config = dict(
    n_head=3,
    vocab_size=8192,
    norm='rmsnorm',
    norm_eps=1e-05,
    rope_fraction=1.0,
    init='uniform',
    optimizer='soap_variant',
    lr_mult_o=1.19,
    beta2=0.95,
    schedule='wsd',
    decay_fraction=0.693,
    batch_tokens=131072,
    seq_len=1024,
    train_tokens=331600000,
    steps=2530,
)
Each number is 128 + 32 x the weight over its row's rms, rounded and kept within 0 to 255. Layers, rows and columns count from 0. Numbers have three digits each. The size before them is the row's rms in percent of the matrix's.

# layer 2 MLP gate, 1024x384, rms 0.103, rows 776-824, columns 0-95
092:121173192064137116098109104087189131073164093092131142135156161130062065161161134107082131135155131120169122148101096096153132125104055124094156092110139115078088179094134125204117149096117166073148130089121130138105152160184165075098104153099143074097123138130172196136147088092170142119
115:155143171111139084075156110126148144125084077178142114130170188167130132096095199138189156095134188092091137151160100154047144137072137184158091137098117116153121097154161134178123141138117138146115130142152131159147101084124135149118166103117111127079185123197088112087143173128100110114
108:152126132109152137179128099208073125176134149131087200168183127182116160166138062105163161125120167141202119125137115145069124138060148131106084128134197132149159120109203094105172111095097079153097168144153154120158138148096107186147136099152130162159120154128166169167167103088147139090
091:127087095142060154130069096137089095181111125100118106149157115124103164083186138147190140133079152196097109143134145108075181159078163157133135075140094081136124118108169105212134110075172091137144189126148117107098172090093175099105150130124101061160190177175164084178082163185141180147
090:087162134083135109143094142071129077079120159137126118144117069094147136095130145094199147127202154157131137126181114106056174080125085120148136130134112124086146136139143126134095154065154137127161096104098124123161123173161113113107160105162177109136102056163123185160160089125134104159
103:105153150119158089143102119160112161063114076162148142123118040152166145140126138124086080150158170140101102141084115181136111118125154108107114155109109134127112108138124114080084140151134110148147175082065165142108139095117123171136178103254120152076153108079084190070203108103077074123
091:111109119127130138113149150102156093121172120101152121141093120134144108114082083097080124075134095105135111097139147079127118114094124095119161076116152135109088184074129074095122114123094089094127087080108111139181169116107146110098161167097114143158103115124141180088148133090137140132
092:079091106132139100113178149115093129159131183107160086120127135168150134127107177119125145068093135157169155068100132090141166135131140110087129118167171101135166117114133109116147069118113114161155131052093176165214143079182131128136094137155158145142102123132131122063130106085100135131
113:169105098084130183120143138132165100129144122122145075149128139093134087139116143147153086129089162138151199177126126171095171090145134052106082125169137165111139164120059093132215159134161100159093098118144099169148145115158121130144112088199167150142143108151099108123166175129176132069
087:130128116067098138070100164110087077116114110173161125108107136122126158137138126167082154100101150135142183107098126156180156146151094135106147094144107090138150137167182149103129116130098101141099124133127137148173076177145118163111086115143140111054131218153176114106152149167157127148
097:157093104128145128150126152129170132155090089089106116096141142147149173159112135156131164125178091164152119135126137158115126186129094103142149106130109152145155063144083102101195125156151057108077101095123065170129122081112131049155143164116116149192081108111114149112139111185142158147
107:071142121136133158098144088102127084118131090145149099104043066181135130111072066179141141124109161155142119150131071137110104129182123108134108119112125144138169114102121135150162103090124119110076096143043150101153139147090097170087086094076114162207099132172148143183142143132128103150
106:098132134157203121079162093108098167116129087128098179118136139106138144123095145143121132139123225137088122128158151075093197141121107152158092144128129109133108112191141137100153132119180073130090127112098111153137137095154158146145068168128125140114136159153102101158179135177166162151
103:124087133152148111099147130124159150153090146180121149187156147091069122131117152151145185152142074142167164143123106161170092163137100147133159134153196104149106152181140141124115141122113176130133102106106181177160156126180094121103172172166158116119122127118144048135144104120164152075
092:140158168130120136126115096106135099162128133174183106147158109156111153209131121193121155119166122125148106142070166150079122122102108067048145137118161161154187148125139113147119092105143116120032090118100170101095118126134208085144120149188132099102154143084097149122164149153137107135
100:156147141148086230139092072130221139188162101116144139109144123148084123109141165127115153115137097189187095083136075112107124132092117181135106123076142107143127089114096151169176078151100112110132102180117128119117121125085175079147098153214077147140135126183116137147159110133117153078
092:121163123106165127080116114091103150152076186147112152113149076082142139084087161148084158133145171148130192165096085161114158119084089152055061171154190134144183140151151131128142121160085121155100130136123134186173106104089134214137179138178157100115112120138159079149152129130164164089
111:132124139166163176107125136089161072108114141111146116126110128175081125181159122153100063047077136126166077141188135118127171147096078144154091149083108157181117115113089123158108075064156132122117156111175165102128133102158142117168111151127176074123156090153085077140160146119074135108
089:131121119017137158166142155129153170164110112062142073164169171089091170109130152131149129129136152164120098151167169158118174137130151162073165144157140117124144162092098202109175160221144194146122108103143141123139161088150097127109098126087147040146168139131130080123154190088153162137
099:177133082101145162117183127171137165135134126154094207092122101076109068126129170103112068193128114207192135085115122117158137118102148134105172069140128213171111148114137088188118068134090151213151173169115191106132157118083113163112135117094151086089081093124100152189124060159110176164
096:145072077068152131148155119133070119065087113127138147101118087096118149036106094160153192099165132154147087144133102068119096089141139144111133161133085130146130096109099106074159112173137135134175108077141132138041155084129137128113180155122097102077120116108127141190082095141131045119
098:166095180108150137159168140173152112203091102132165143157132156064142119181113130135099101119103126108126058100139105118217142196143127131145081099095075168173187085112133063126143037153129122152134125150069176151028116063156143110107154147111067145141111167098140074183137180150084130089
091:142141121114144093086125158081102132088117104077126107093161138107077139113167166155134131113065183125133170174145114182118149109153119121170145135098174103126148096136068109138148127150194136169087092160125114137159144097113147122091105067140150153085107129181105133105216148131198085149
094:131124113075158137142168080106171112150201157168128180066168148119131069155079124070144100122124127113145119129091112159064113141121101122111106118128102099106080128160111117123160156104141128135121074142130155159114161162163127093129114085186080220157138134079190140145152128145144091096
105:158136106116134109149104118128112121093152148133157090119100089137143031117090163130123117071084114164128134085109094129096143121150140123122162141128134146132123123124092124093123168100132111115144128137135159115126146079143120165103132140112120109168160094163106131162148140163130163082
117:104160168167103109106126166125151117146123117166146163099174109147108054150122131150133147206152088184119168082084142167164178076122136175093161137174145135101089138135105140105123094138166137084139163147150176140092084135140078117162183096142167117106151113141123174171150091125083125166
115:158132144081133130056115082147157179120125053111153076168131129058129147096122168083162189106185086143108166079078155105086140154110103104124184174118102120124110199117143134134128106092114120084121106082137133106104156121146119148087120117094096088141122199075099103207120152067113155153
110:103146178180124159097128134134113105127118140112097182118085178059087125157116153110163115159104068115106120123118098122125143123126176168153160145141106112115151187111103132137176136116138155108097115162152128127157111160159060105135064105089108170095142136202092118184086146147151087180
098:147116159094136132143147141104163152116100128092139182107140084138176150162141124147139113099139153132159090149155075149157102191136134127115183096130127163137063074150113077119177129164139113161120122138036134142180152084083128091139107090116146155099084092121151134149095078101099142187
101:116168103131129141195185148098039096154224144144164077071093102159167119123116087131116122174119151129171141108161150109170074115147105153125105096150149127121141133120076156154151100127102181173131171139160122152135135097109165105121141156091062136145187095131099115165082114107136115147
105:097088180105115111133120109097186107178118121152134172132118065129127200100160162125077080124197112154040118087148155164126126137147109118130130134157104072147153102079152129143109055133157158128127063193123157123171133103157163079072137103116118122087134108132134134120108141113118125120
081:154143155127104140114151201088145072099145146092071143152125088150066143165124122116134142142167184092134132102119098159131157181114123106133138186189096180174140072143085155132084088173090100163144123082122095091122168130129166167118163123135159092131120087109115132115126127114078099122
092:214057119123085196122198140157145109180073103120169166149104097112138092102187135158185115129117073169102120135118120140110171080181093077160111170133106132111115161088115133161122074105094107143146167087187152151155112103154099103106115139067101166136122116132128091105112182163089150115
099:103161100098114123127105140116093145062140038165116160131168152097125155094162107126092141120213096146112114081116131133090120124157157146099108080157123141163141132138132123058125183123167118146044190136175106142101100186136116112152170193150137178140118041138100089128090134128150138108
097:142155128095075170140140160164226108091174107116197146093156193121133104126149136105116085160145113156129124094143138136120085052118139098108143142207117160071144071094051094142151114152028131139116119142102101068097154173173144143142157105135128109136180157089202100133097111129088071129
103:130099142119143175093110165155157155151148143143101157161139115122149143114125149144167132047157186120108137087099076144125132095151113114123197152094148150166098119140139147205188121102058152123156192173163119126112071171166124120097130097202165144103131118155119098126091137138089152087
115:141094076179141118116113156119162109135084146114167093108129136105112166099098122132071138111122155171110156110088105173177135169129150127157157115136068082107084187152103121115079098138123162133079199135143159141111081164115109130067074061158132143142093143090164156143130100148092168120
084:175138174066160166064088162170130167116108100153148107121147128133145114198136151089147110191140173102106118150121083110087164096148110098075148232072141122123103161126113167093123102139134084086102136143156131072087102087137081199135183138161186156130137187146169134089090112134131123103
097:112124089119098144134162112093090135160172136136101152117095148125180120152140180129104159133097166159164117135100151149087136134103128140115072164105107126115047168137181169105153116080149133122124194123141148177160127119060100117150118113120129152123127090158112116142082100076131178156
114:177125167132235136097092143079093110121166095172105143095150192126133129117105100124175121102159118189171110163106149222095162214165101116139154142179134125101132143146131121113119158118097151117132125160110088107146177075159133150114169082093081116129145132190155115112155147119117115154
106:057125132180204119144097165112113153138127130107149136117105122123111127112133149149067170124158071082136166087160085185119138150127096105164122150132080108170126139150125180126072176092126131117117198099147102129175119151122140177106161153127124102108174159107097135114132107156106125169
107:150116092157094131105100105142126176174134112065097122131151128110131146097116104200120150146101120103141146160140108114125121129138104177099165128136141132146097092162129168148082148076107110114081155112143111121104135168099115103097172168135087030152167110150130130144126132163166152154
107:121075140125136118080147155136133100120104123086123192128167142153136140158118123123109054161137059075091114075117096124160132103069092084123057076177158108087091094183121134148145039126108098171149185123137186144083134132101139165108193119138170118124095138164149106140109104123129111107
086:117095153154166134100076167116096074214179165117113142112124136189117111109133154140131057089138111163188141125061142089118147090125118150114108080086141155051178134073124102195176088136117119144102039167118123179127146112205087011179137148139148113116084111146143074139098160115156119097
093:094141120164165212106162148155091173089161175100152143144115114103123135106140144106149067112170082160129143048102096148090089186175084118177106159178109152093153164126116181148134181130097119147079061130144077099133097120159112119162067118104185097174114131155139083141171182107141094136
100:093106147133167121131086092124108128169127129062131134117126100126098061161144159186143079137116140100112160150162127113153197125142101109127165114111074139158095154105160152169082131141107106132081103107117148124124159107149128128133148125167162085130096050103187143140150102110116158044
091:137117100115119162133085104061085083127107157120108100151125113127107147120141163122168167140140151155170135163152124136050168134079103116106168097091175146111081145171194079103090130095126116092102164123112114154172137144113152185129078080124097140136128159141115115161077089066106118076
103:090140172145143110151133124191098120072127187128131121150143146133125053044138159036145086151185107137130128128166164144094094097116104109154166112134112136161104159109140116126141112200131078104165133107095111060112152158143148098159106175131120142094119114151140163195090169092131082090
112:119077166077124187153127158094112159142154117122166108116150155096137140102160149175119134083114189098134138143108142137131051131164106118160173101138107107125133105114099155160093113121049117099138127104150060099197157093124105137095231144081128072099062097157118132175094121099162162128
# layer 2 MLP up, 1024x384, rms 0.103, rows 776-823, columns 0-95
093:136123119133146114155128173137131089186097120156141094134071145119176188096115114139124101121106111159121082151152095201122120149090134051169127167097175146132133154179129105071199080170109151160118064145161149140151080076071089167145187156130158136088121150119124082096116139146095089142
110:115102153149139147122112104149139110091147133111124213127141153126054143181084080126114173123150146179090108116074105082114101159123182103097184136126150123086147123150085051079111140160120078113143085087106183104090092154138080146133095127138076151157133102109100142126145198097179097097
100:097140133111154161156162116119132128141159069139139129091121143095142095153155173124115090060102130083120064097104146158184199152149154069167092127144127173161074125182143110140129148071120137130140140170142083094116188125114124131083101154133198146148097136126136103057087194139135143074
096:129115155140092165149085123073154104138111099161076126152123094137111124096208147149123167160093126185152111121086147145132130179107132157123162055162042095135093149107168130169146155118173073132094162122210107134104154141119167084092067132142082124129158124168137059159136154142149192102
097:078137098022105117105142160091150105084092140095088150117150093102140129086133150150159195112170190090111114132149130155126185101145129078153142137068087132079163147126146134082137089036119152138180090105108081136138092106147144115122149103164135111146171074167085129087170048109162137118
102:136161128136107113070121127114164096146133087116151074152135062149185096150116137099128118170140170136108127124075108156130133089121127139082103140089110082141105150111143130113173159123129122111126139107087156109085175091151147186126141127209171163118133113060121169100094129128063147105
089:227151140117078079139130121148113117142158163146197178082143106195119152097144080119136085179145157135085120135135111106161083128132165151146117131093078147158167129089133176174112046149133159093078088124097140136129130144161119124118116145115141105139104108168120175144142084108105112052
090:114115130110120107108132155072138174099102128084167135110105127099166142138102107197118084162029106108169112136144128128128141137132172112166171133104112126106154152120086120161114143129118135067149087187129132144116141196142174101130127140150092097137130134126120151143181146075138103125
100:195055114088119144151159181099123177051145131122154149118162160148164043124137116163170126133116111138077151122110136139107179146085112038127092109064151187110149119176165108156170194148127117117110088171133114132170188113165124138139149091120142080181157136159093089095124116069126173165
089:057146123067104126123126085107128078123113120080127139096069189114108115091171101044091143080177157133133169134116150150154102160152143112118134154104079167125138124174164069075170143150124102130138138120149177087131052131074096120137074158125138153095095182147167164079104076126126098118
100:157146141109129103126131138145116096129181075144130096105138146126120144098120172117098108101095154129133103069119111152122136087143178166118103128154170112137104143107189134148112122166158163118113108133203134085121152139150169135103144113143099104123107179122134156128104116076146093095
114:136108110190127151117141130115088108122114098214121093096082067184145150115109056153128140154158149120126155136139126092085159079139088092136066123131098147113152103126098105122184150090160095104093128173112167089110114116130095178055122107092082154174057128097120141191071139143123111166
102:113122153126161165103166086118129136132156090094124154123150132068160175140073145086123121139150182141081110164139134078077147139155132116134100110123169160094104114198157140110171132108130125098095104102119147172120148084119140132172146123100172123124136156126118133123164124140184133147
105:075117099150172122111145171137109149140110135119108145155108111102072118112093160163091174133141105112130123130163132154117141152156163156101144086157141075170165164191140147106088102122118168099072094135123191158153090152105116143131176132128171085111169119096190089179123122151161139127
092:099142146182175062118126109112147193124147141146113110141132140098133123136071126095117141146128073099125151074206108138141088200163091168151184109150123106166118143149081118073124106072117114178190180230122092148138071104163108125084071165120133152141136135174122144096136124120107051161
100:124185135096136141124135103118160076130129150099132138093107117118144140098162154144163131099100124099114041113078123133101122112144097129086080153152130137102131091222080200170154117152132143129067150138170191087077132104135144117155117152180113116087104155120078102108099087107102134139
092:107144158097104174082101113095122172102107145104162159159127117128140106142078145143184125103113078140119099106106071154105153149079123059115141123138169041165134138101099089131143103138127115083081143141103100188174144109059110138157140155081164144097163087107155151118173116122182159146
114:112135133137128111094163147113126151136093103141120132133086168154113175150087135142178177119120093102100189145076122131147148191097106173113124226142110087099097058163160143140137100091147172064133129154105108110121078053092072112090089040110157079165121138210116134068128201141123150133
092:168142178152119123160147145099127117100162077155148132113139117153127193136140109153138137186105181117132146118131067107068100114138131165188108110102121150104132121079170106117149194121117118129130109109100105165099115196150191117134107146147093149093164126130182196159148060122159162123
099:130075109112113139197110106163052189142119102115162160154098087147139150191136156140128167144106143181122190176134168158140110164155129179120136109170158162148115081140135121111057116111116107145087164175122181083131103176145145116133167160083186182132134128145132098142159095132084121074
099:143091135065120120152106110181112078100060135107076106205133086125095136123058089115112211122152129141135155192135108107180114122141147147147122146079112135079116087122120131117084075123107104150098150142125121160137127118075075130100138105166126125110177105145144140180072107094094094143
099:165090100106087102120112132140061152056147175125083162090111143119096178076115106148154163116107126142143177175145104151084070113143127136185158162095139117106070088123144159115120197211132123121159123174151100068114133183147121145157146103190178148170121101117102195145160066161107149081
091:116165078120172102116129167137150048180162120101188074111205138133055102124121115141141089096132123122164183130118124100206131104119088149169145052164158083125132127087099142120165138164114154135144112100099129179117161120083141103085121099136156151095124159198144133096213128183114129158
092:082106098146220059103107095156149114085181176144165155079142157135107133155125128145125082152120089140111100123110124079082114141129121104152090135073078159157140129127100155171115175092087089104090112134096133086168119186120146119169188132093121144115120121157143133158107138132072140141
106:133114138152137154099083162127181128085077173084135104155122122137144067124100174172147135099072094155140178111128199130114122068139130087129200164105147152149121074135129086138118162167112129108093148112077150122152137110093122143114084132162108060150153104115144112144074086109087125115
118:173082086107119119155099101116146154091129139067093096160120119118129202081184097059139173047087167100114081146123108082090124163156090079172089125101127145145161163109174150153115153108103172171123091114096162105189120121091126119106135177126076111137095155137120091121117200172147129108
113:133131224083147147100113120072223125097071074147122126144138082116079135139157150122120198165142080118098178121102095094108182107152103124128116144101128116087086164125100116146133122135126113138145067122107139121042090094167124051069159130119165106121077131097106093107138121106086130133
103:139090169109083091104155139078155187069168112085151148098163084193136142181117117144085134112120138150128110142167142097135137149091128074120152117134145119201127066180138101112076105146081157087163115106103093163125110101080136148130162179109105112119119081080136122100227154106121085116
109:211148127084082164092153131156078162112193146135182156123120160139142145129145111119144120107166119157102055162116091176093092108101073142093154071124120134108089110075113162149197148129163142157121137123104137146104156092117118074148089111163152134148091146126117171198152114096125115136
102:086156113142147197019134089120151087114114151142161135178151098129178126097102134112160111072179158154108067127151106125122200151108097086111157150135069185118149141101109123127148104116090107150112183158113100122194147146103131150152111099176117159120120087123066144119092124165172171056
102:159120168134147144106161169105135156168190193115117097104082092121101156144050141112154120149156118081134120096139115143099062165083089143103145150066073117190122208056106081114147170122098134169117127130108144080088126094135101137085119142160159075136153115106137111123092167138124186179
091:153132156111113121124106209100162126090170148109119093123123157151110129142123144072153174160142175097166137106063057171132166166140144124172107149169111198149146097126089115080080127184070112115164124081149092057139163104139159137149178182125138111117140088127089135124105097157080111074
089:187184077129105135107115174114183181183144073119150084138113145129137085149101122197124197174133075161106131075127095174121153103162119053084175182124076113158171118130090107104083127089113103086135117100135096116120171121162130123128148128084089215086077068081131118086129136076082158137
102:140111154140120170087154162137098120161152173085185090142081204151208164089100135172101080159036154147130174171120097094152108124124162084161125162102128154105106175067144160156105105109077149113170140123105104098208157168156071116162133126096127080127140143139163062092170107131106077128
103:130181095161117111156140173119173122187078190161140119146115132066119127156090090123139164121084173147122155149115154123125154087137150142153084104172132081199122104067148168118103132145161133153125162151095142134180082123093098089126131171125157182160109170139066140122113127170146168100
102:078151190121108094154140077153195112083162159104129099154172138163126148181175135136143079109122089094129136101122181151155194095169164061097087148135136147119086125110084115125108117094111129114168185123151086087142153145132119108071133150083101177103125154145135152162134129115108165140
120:107092109113133120087166151082133152128118156150076141127121113134102173130154130058124149094140135134162126118139128183129108163146141103147114040113134088082124103169126114104115209173112083130102093101174149117134115142140133123116152131141085196119138121144125115157137137143159137143
087:136165143116106162138154126135132121066110137119166133174145167110128121139169104101158158142099156128166111109139198090109191127144156113161171088161132188143100140077135166112118128150104163144140112151098150121121181073123151045149208113079132145114132154141129065120196085140140077148
102:125152071109083154086152113094119164110130145108183115113117142135139143169165088146112120143148183106124154124140122122133142113155170174105106097114052105140090153064180140080131128045165187136120160104126138122163160072125136153145190126174098166124153124163112122172106093116139197152
112:149141068156032158128091106167104169140112168061159092133080112144047049043150161154137131152119108069109121090152109068157145096094065121173091128096125130116122087083071122108101103167117128126109163081169126125179125133117174096117100150146145104073111148123119155075095112108085164128
106:105111096130080166117130108123124072167164140187128185151139124142131119135190125119129131129136138112133080128149124117157145145106058142201110108118166178077167147145128117127129158156077135099116106137139060150089155069087150084150178083151150120148126172120148150095142143114058147122
112:100162135130128149130099062124113144161111088101054140161104107056120161130113104161126182127085137105152089134114092090144132121108133136126155141177118115127107100134147105144156121109074083119110147133115124101167185202142131136098159107120158042136160115119093117187103113114158166122
108:134164124136188194159127130139124120138200127151120061125132133074119114100136133109088180128059155156144143123107124123072090124141159161088140176093107126176135122050153128098132224127130171089098126123153088140168147156101116099131066131148114147139153134122110176161122177104098144141
085:101110088112106132117086099076142131119136097156112184134113142093162118122182136136140170120119118146061070113145065159144084166157152102155116167119123081144161100159150166130115117128130113074141167190128101146155106102108137187123125079129089128148142118135116136128144126088116096164
089:133091133105113060157112161087183144133128112112075120109132113145126125131130114150082203109108152082054093166081123117131149113111169135095208109083171103179136080142150146064080068135184116139195134114100168121108126157129082047130152140186120137114100116073142197133139085148082155095
098:171119172129132114133099125178089089132173128085132144115170088072124131104122196127156064107118166117087143177131134144185142163097083110097114103148120119124136120118131155137158181112130107133099099082099179131114141126156120140157169120108163119108113110118183131102132109131064148036
089:151114075112143176090088102099087112121185149116160050094140110136063109175141134083161138094146200097174128165113151114067138075103176078085117119124155127147116152133148107099161148155192080141154097133159131086135136086132150127144124116118158145173150146131082121173134133066144149059
108:150141067099090152132061109092151088188145091122145134096137090133183140109102118154115105116092144149138153099075081137171126129152173168130155158073168164085195135141105140136057226093138173181089127172176131173170074141152120097071139058123130102102116143099127136081178103149067169215
# layer 2 MLP down (transposed), 1024x384, rms 0.0958, rows 776-823, columns 0-95
096:134145139166109131099173151114145109115104168096157176120099114150126144122150114147101101136104137138111179198066129064122191112097138148136086107097121119114159131110070068124103198132149070125142132140108147165134110144161142084142124154214122122109099085135114141114149094081139101117
104:104042094094133170131102145108066076114088161082124134071147088123090147141100095113127173141114107189097139103081124161173142099163128077099110168080093118191173133143145132112155165133128078146162076105123059139102132155127152086121124061113081177157148101107098149105089133166182112117
101:119168133131105160131158150113171187095121126136111140123135148145153130173116153106125200126128061150174133148101115162174117114109133110093175143101082097175107164106128162118101151167175122177088165146125134116173168097151125166138116124098105135139156155175135128102145137097132116152
100:160139155080105121171098130093161214054137125118062085105086132087101114107118177131148141196122100144123165115101115143128108143146149030125164103136150108125118119161120116143114094134181154115074183156145128154097117129128102108105102165110150108118094095084131143050115104177167122158
098:169138080113098122162133048132181121184060149107041134169141138118085115104093091132131129123100179123139189071105158156117133092098132069087127174150144093151124112107142147100121121176158071143130126138155153136092088080175201138121135131062088136098073191158170145121135137124110116069
103:149102107168134165126162075101138108138103084088108084173148031117081088156136154123096123182123115108143114109098149115092145121145158100082172148112139142125132218150061109137104129162152149159137164115131142107153101139130125170126143094080119195136075130038149119132167094088051184189
098:118100137172131133130124083157122127132180116146121121154107149161053147147106110072161130065168145074139099188123155110162161160115128179144074145101111087153136140081209169124109105203093135141090134179183069159102139088177084087145056128133112192144127071104095162144152101075176096189
096:107148139125167105137121137091149127095092147123157116167114115148112099185099167189129111093136124117152159141153110098087157110164150089101130106110133113140148121100111091111168134132129107144102171139098158103181127158137117077119100103149140138105130121105097130143213118126186141165
101:171090190133137202162082139138119156144102142079122139093161113110200161148130147128127163137113126115087144156115079129146133110209143106136162110198089112071072078211195105083092146129172122087108053113092128127095081157124133080117158134073112150176129124081228129116130146102165155192
091:057107123123133163112214103128106028125129083153129127115095186183092123116119140092041132080136074098141119181072137150146142147095085189111148147210106159118096106111093090096085153064184136149166080049112184142164122140133132141122176141086136111125135124106087126096100088118109160117
098:107107122145136174085108101114159088155160119154095162159108151083111107071091151125148070081112182104122205127121139110067147115128127166068192193189119124145113144164144105131179114113108184157137144145145162130161140104122103181186147208177078173123105120174158131146154149091033160168
104:166136144195106126080168169087122112172171128140103111143068157198134153132153140189141190135097102120121072124123145136135104069075136115192078143122146149125082144137132076134135192112157166104159083130131106109138122147156109172127099151102152139130083146118111119093111148099177089164
097:114137100094122131176186154141113098169155136081093161128121077090161118103099145106116135179206122183111144143162169162131162164128167145132156180107096154144170084140060135102167109082077127142160108132131171117140121115147122118099093088173147099123160145157158152151170183076164156174
101:122121065068122107158093154102125151117075144128141107185158110062137097155090113165160122094072132180131071168166131155150130101140130137164156167200155109189138133119132075120129109129134138133125095120135156090101086132123111116093089100193154146145120115135118089162055158131177129097
097:137101093118108125098162100113068147152155148113103074155145119135129106162085126189090136141145118180118155111152083125152120148106124088144177121091089136080117143144109099115140109146100100123126176091191160128094104103117090135104072225094098169126159169125107094108113207123146064152
101:112108179112110109106124184152096131170127166142084114127086163181144198135129111077159050091158133083150061098099119158125151096123111153129135114105147145148127097166123134121127104106087144136111122119161204103092125017147185117155141134108120121163133120124123143149121068115123129163
093:137125196178129107116149075080142197126157141160163176124108124140109130072121167134089126120164163062071084124114115107154119133087099131130131074160141075149110129124114171103135181159151191089144122164131139069084104135104141101193080159143157123083089114075161111110099117092163112162
107:085191143148101118144170130137133088172134160131089116058093165124126162152123148104164160110064095094100112195111060107117102070137084143143136188184140108139054083104099132154165147152122157091148040158104112129176107126152169056101086085146105148068115160118106173038108209090147136105
091:141128149126131137103163096111132156178152062178120091145158090127086168068142118155132108195122147174164140103157095061073145101154116122117095119118160117138134191064122137123098159163157136162182097171107151151120129132175118173143087138143161119088180130178124160145118143127193140100
099:169106155111111116146143132115120134084065121149112138111173115119119134157105123121115144090177117171116122155121181150170114129149112135147134102090118147133134121122079211147117116179132147169126088134165078117149057153125158121068173184125197183202078103137110145071098139140102101132
104:175127124127133108160065059150124087135113031154135102121149100149135173117086153134134114088130184131154155100150111131131096177188112133122119133112135078106143111118103102133162107087130126174131150082132069173147111139128126101136125138118151046120090137129091133115109123125090112130
099:141147136095158110119171154074192100126117166158150178081106074135091092173144111142100049123136099102111149187113123136177190088134131140188086138145097070140205110080120114095119139188105140125144135111148095154079195076104066095146129088145123087104084096113139101159136129116129123077
100:145115126174162085134069116153130097118135140127196178163159088157076127117117154086140085113159179121155160147155134141121124162210157168144085069151135124090076176170074125121116116088118140098187147115101168148111101186148090129116155099139073147128157133161140151141146147161110159131
095:090106208142102160214120117179122131106075042158096120136110134147113096119145089176135166068127114151099170170147099137098102163120127104054148154149109058191171138161162177101106090119063109136112142151114154183108147067097134162200162111142148114110146145130130116143171106134120187177
100:160071154174081120121115139097084101058096080157096117118133083095040125113149123131120082108107106070127169118157088115155184124139157113135155158091108116169145113106146121082085135086106123122138146119127151125124189162139113156058065183181139085145140077082155073096133106128150133109
092:109091137150140172090060099192199133141134173146146141159092107106155159131116104192141128125133147123161138101151150116101153102073137122171105105073139144111134154151136085237168131156108075170149155097133139177130124136146091124149150119073156132158090140056094165148172123109115144110
106:146117166115110131139102080079125151097088131129090116139129152137102111129150124175077089165146113139107149102159116165122104113132122153130163069116137165117111166127089147056142071121115109149097110118154117154107140132168049049122105081160165104113135107163109140111130144071141118190
107:123100144146137149081148125101113085137110137113058103150157091164114125141137073084157147095132156127099146108125171130126173141111146158086141160188157140161084084121089088147117143170125134061143106078165112161187147152148140173111129112079119088147147111140118143104194149089141077104
100:088194158110120116163062141133121092106170098101096129133104157142120148133107150087095076112138165136174128139168133100144177103088139162171124162094160148124166106112153153116124128060096121107127136174127165142143180115162067165110154152098086119074177119132157047184151139164131098105
102:086099090083146148105179159145146084054051163131092135139085130106112142171183122200117154097110165133163126128110144103124125118151070109019156120123151129079153124113097180094157143165090201085051126127119127127110125136097106093137092147174107141148101127116145126098120104142154167115
105:170139139161132186095117128065099112079125188129128171099104142116149155106108097087186126144110195125160103158153166123113091131080163150114119133103136158129100142138074134131099179112122135200140134163093145128119086088166130135164067164157146059127158171131166138166093128131128163140
096:159121096103133094113130117111149219140118154160153114131126134115136082160115078149125185115098141144134173129154127123132150133174123150060125140155205126077114156071180140099155128126122152133199088123115148126136101158109216104156143133120171146120130127135136185105096098126041109114
095:148091089169097149206138170143179086173085077127144106130103113123116083117178130104116164148114087107066129047150113143173203142085132149108150177191128135117210117143086067116122128131072095105139131094160108114121181126166160129135105086098064129117093115122142104047116167108123149078
099:149139171125148088099119136134107123093230085139093153138119138104161123083105101099134083134153093171086173114114154169099121124158161162179099120062108176143098129053095163120148153090151138087122150146162153104109115167086148092154121145186136165131119118103159100141121093183095114106
101:160114118123105099094130157118180141134128139150209138055117113109096156115082112113142132147083145156202101183106153051102140129135122164167099094170138073170086057130112165151148125039153132134105158158151104147184147103150157067106098046142164104168150178133075086095171177138130114096
103:103121145155149113114158104145093093109153108142166129176069163073100139114158090144138117096145121142085153145102158150119167135158116140145155116107118136188138167082113170125135135122125133138158107141164121173142053099125123112099137176088150137153152194151164152088109150088149143096
111:184128111087133129114154125146134100122073135130089110107129113073113193089137138092078142100107146143161086150125170099133134171124108061069136100124166080159148115081122053200083153121161109157112123165179106129160154177102068157166094118169140195123166089122146133105136063178137071114
092:111097103160173114129137111142178126060138101113179152138172090142105192150142135154150157172133091165101120154160161172105182147087176071127129123176112148151153189090173157110097121147147137139144133125101103071111146102085115100164096167074145196064094139172192147154126090129177095142
104:099142079074156115107160135104155126131159129111137120121032073194128120109168185103070120161185062161070090161118169156138110090191140127140125129118112136105082120070130156091176121133158137139184108119115100082147149150111100148145132087120159158150116134160120071153128131164115145147
107:126111092132086131095107083149164190102157118159208107127093071127134106113139101109145150093083125136127079189118176153164167164155111114144108151119143095085128050148080124147103123106111101115095128166129128128124162122134123091131096132064135079166181155156076144101167218054157152231
102:123105089158092179127104089084198107165127108097154185104098151154127118121122141126130083096149103116165114107142152180118194163141143163135116146118138137120135147085135067112125193110117109069122154130129163116139163107143122154119132127099152117132172165136127140095122160087037122173
109:148146105164101114154106116076128115137096130122072146115107132078123095177069137112144141158118142110113089119159175122155088164048107170160182123135140121110152100121126141122165118120142117114104143136108106124227118132122153142096168172091102042140139114125133136184081160129110169175
105:110157073094155153137091091098120125068119111113124137063148127052152126110086105132120122162144081176153160135098128139111075108080078143178087184121136076113122092144088117135130145141100169124132131143081105094150076155142151161158152105140107115108131106113095090189080149176086098136
093:115070160121145140104093085186106100152169098097127138167126125129123136108117106157148127073068128048070138083149074157127138092100184082097164099140090056081141123148130126102176128139100127123154107162185139127061177133171103153177141134153122110129154090118120173122146121121175097106
096:130098105122121096174185133084122126128083147135119071117119105110137130107137120118157120168130138105039039122076120073102164070126135168098205114095111137168105099117104160106158100152159129154199149078127138081155162137095061111114139104113154131121185112167077143189113171104122123113
100:118061102127122100145105152126098098126166094120148081074131120174115168157105067155214094155092127121145144096091074124186217185160126102109124126126169162132174175120089149139201143130137130083143115138126152136062126122111108159133117133120159103161127127102166121143094141157079089123
098:103147082116106052124122095129113113095129142094114123130166123181121117104079106161148105122142181138145075104110151140110116093155211103070113140128133126110172091117143124137097136161154124175103067138137141131160131099120090135164115176114077110094113061164160057154095172084194169173
104:119065139178085150177128080198158097118138202133175118097057169098141124119155201162127185167106100200160103149157122138191103118146110104110097124135146144096121115201106135157136127094117155018102097079125169166078137113168082137112131168171154134095148121065155133186111142123112126154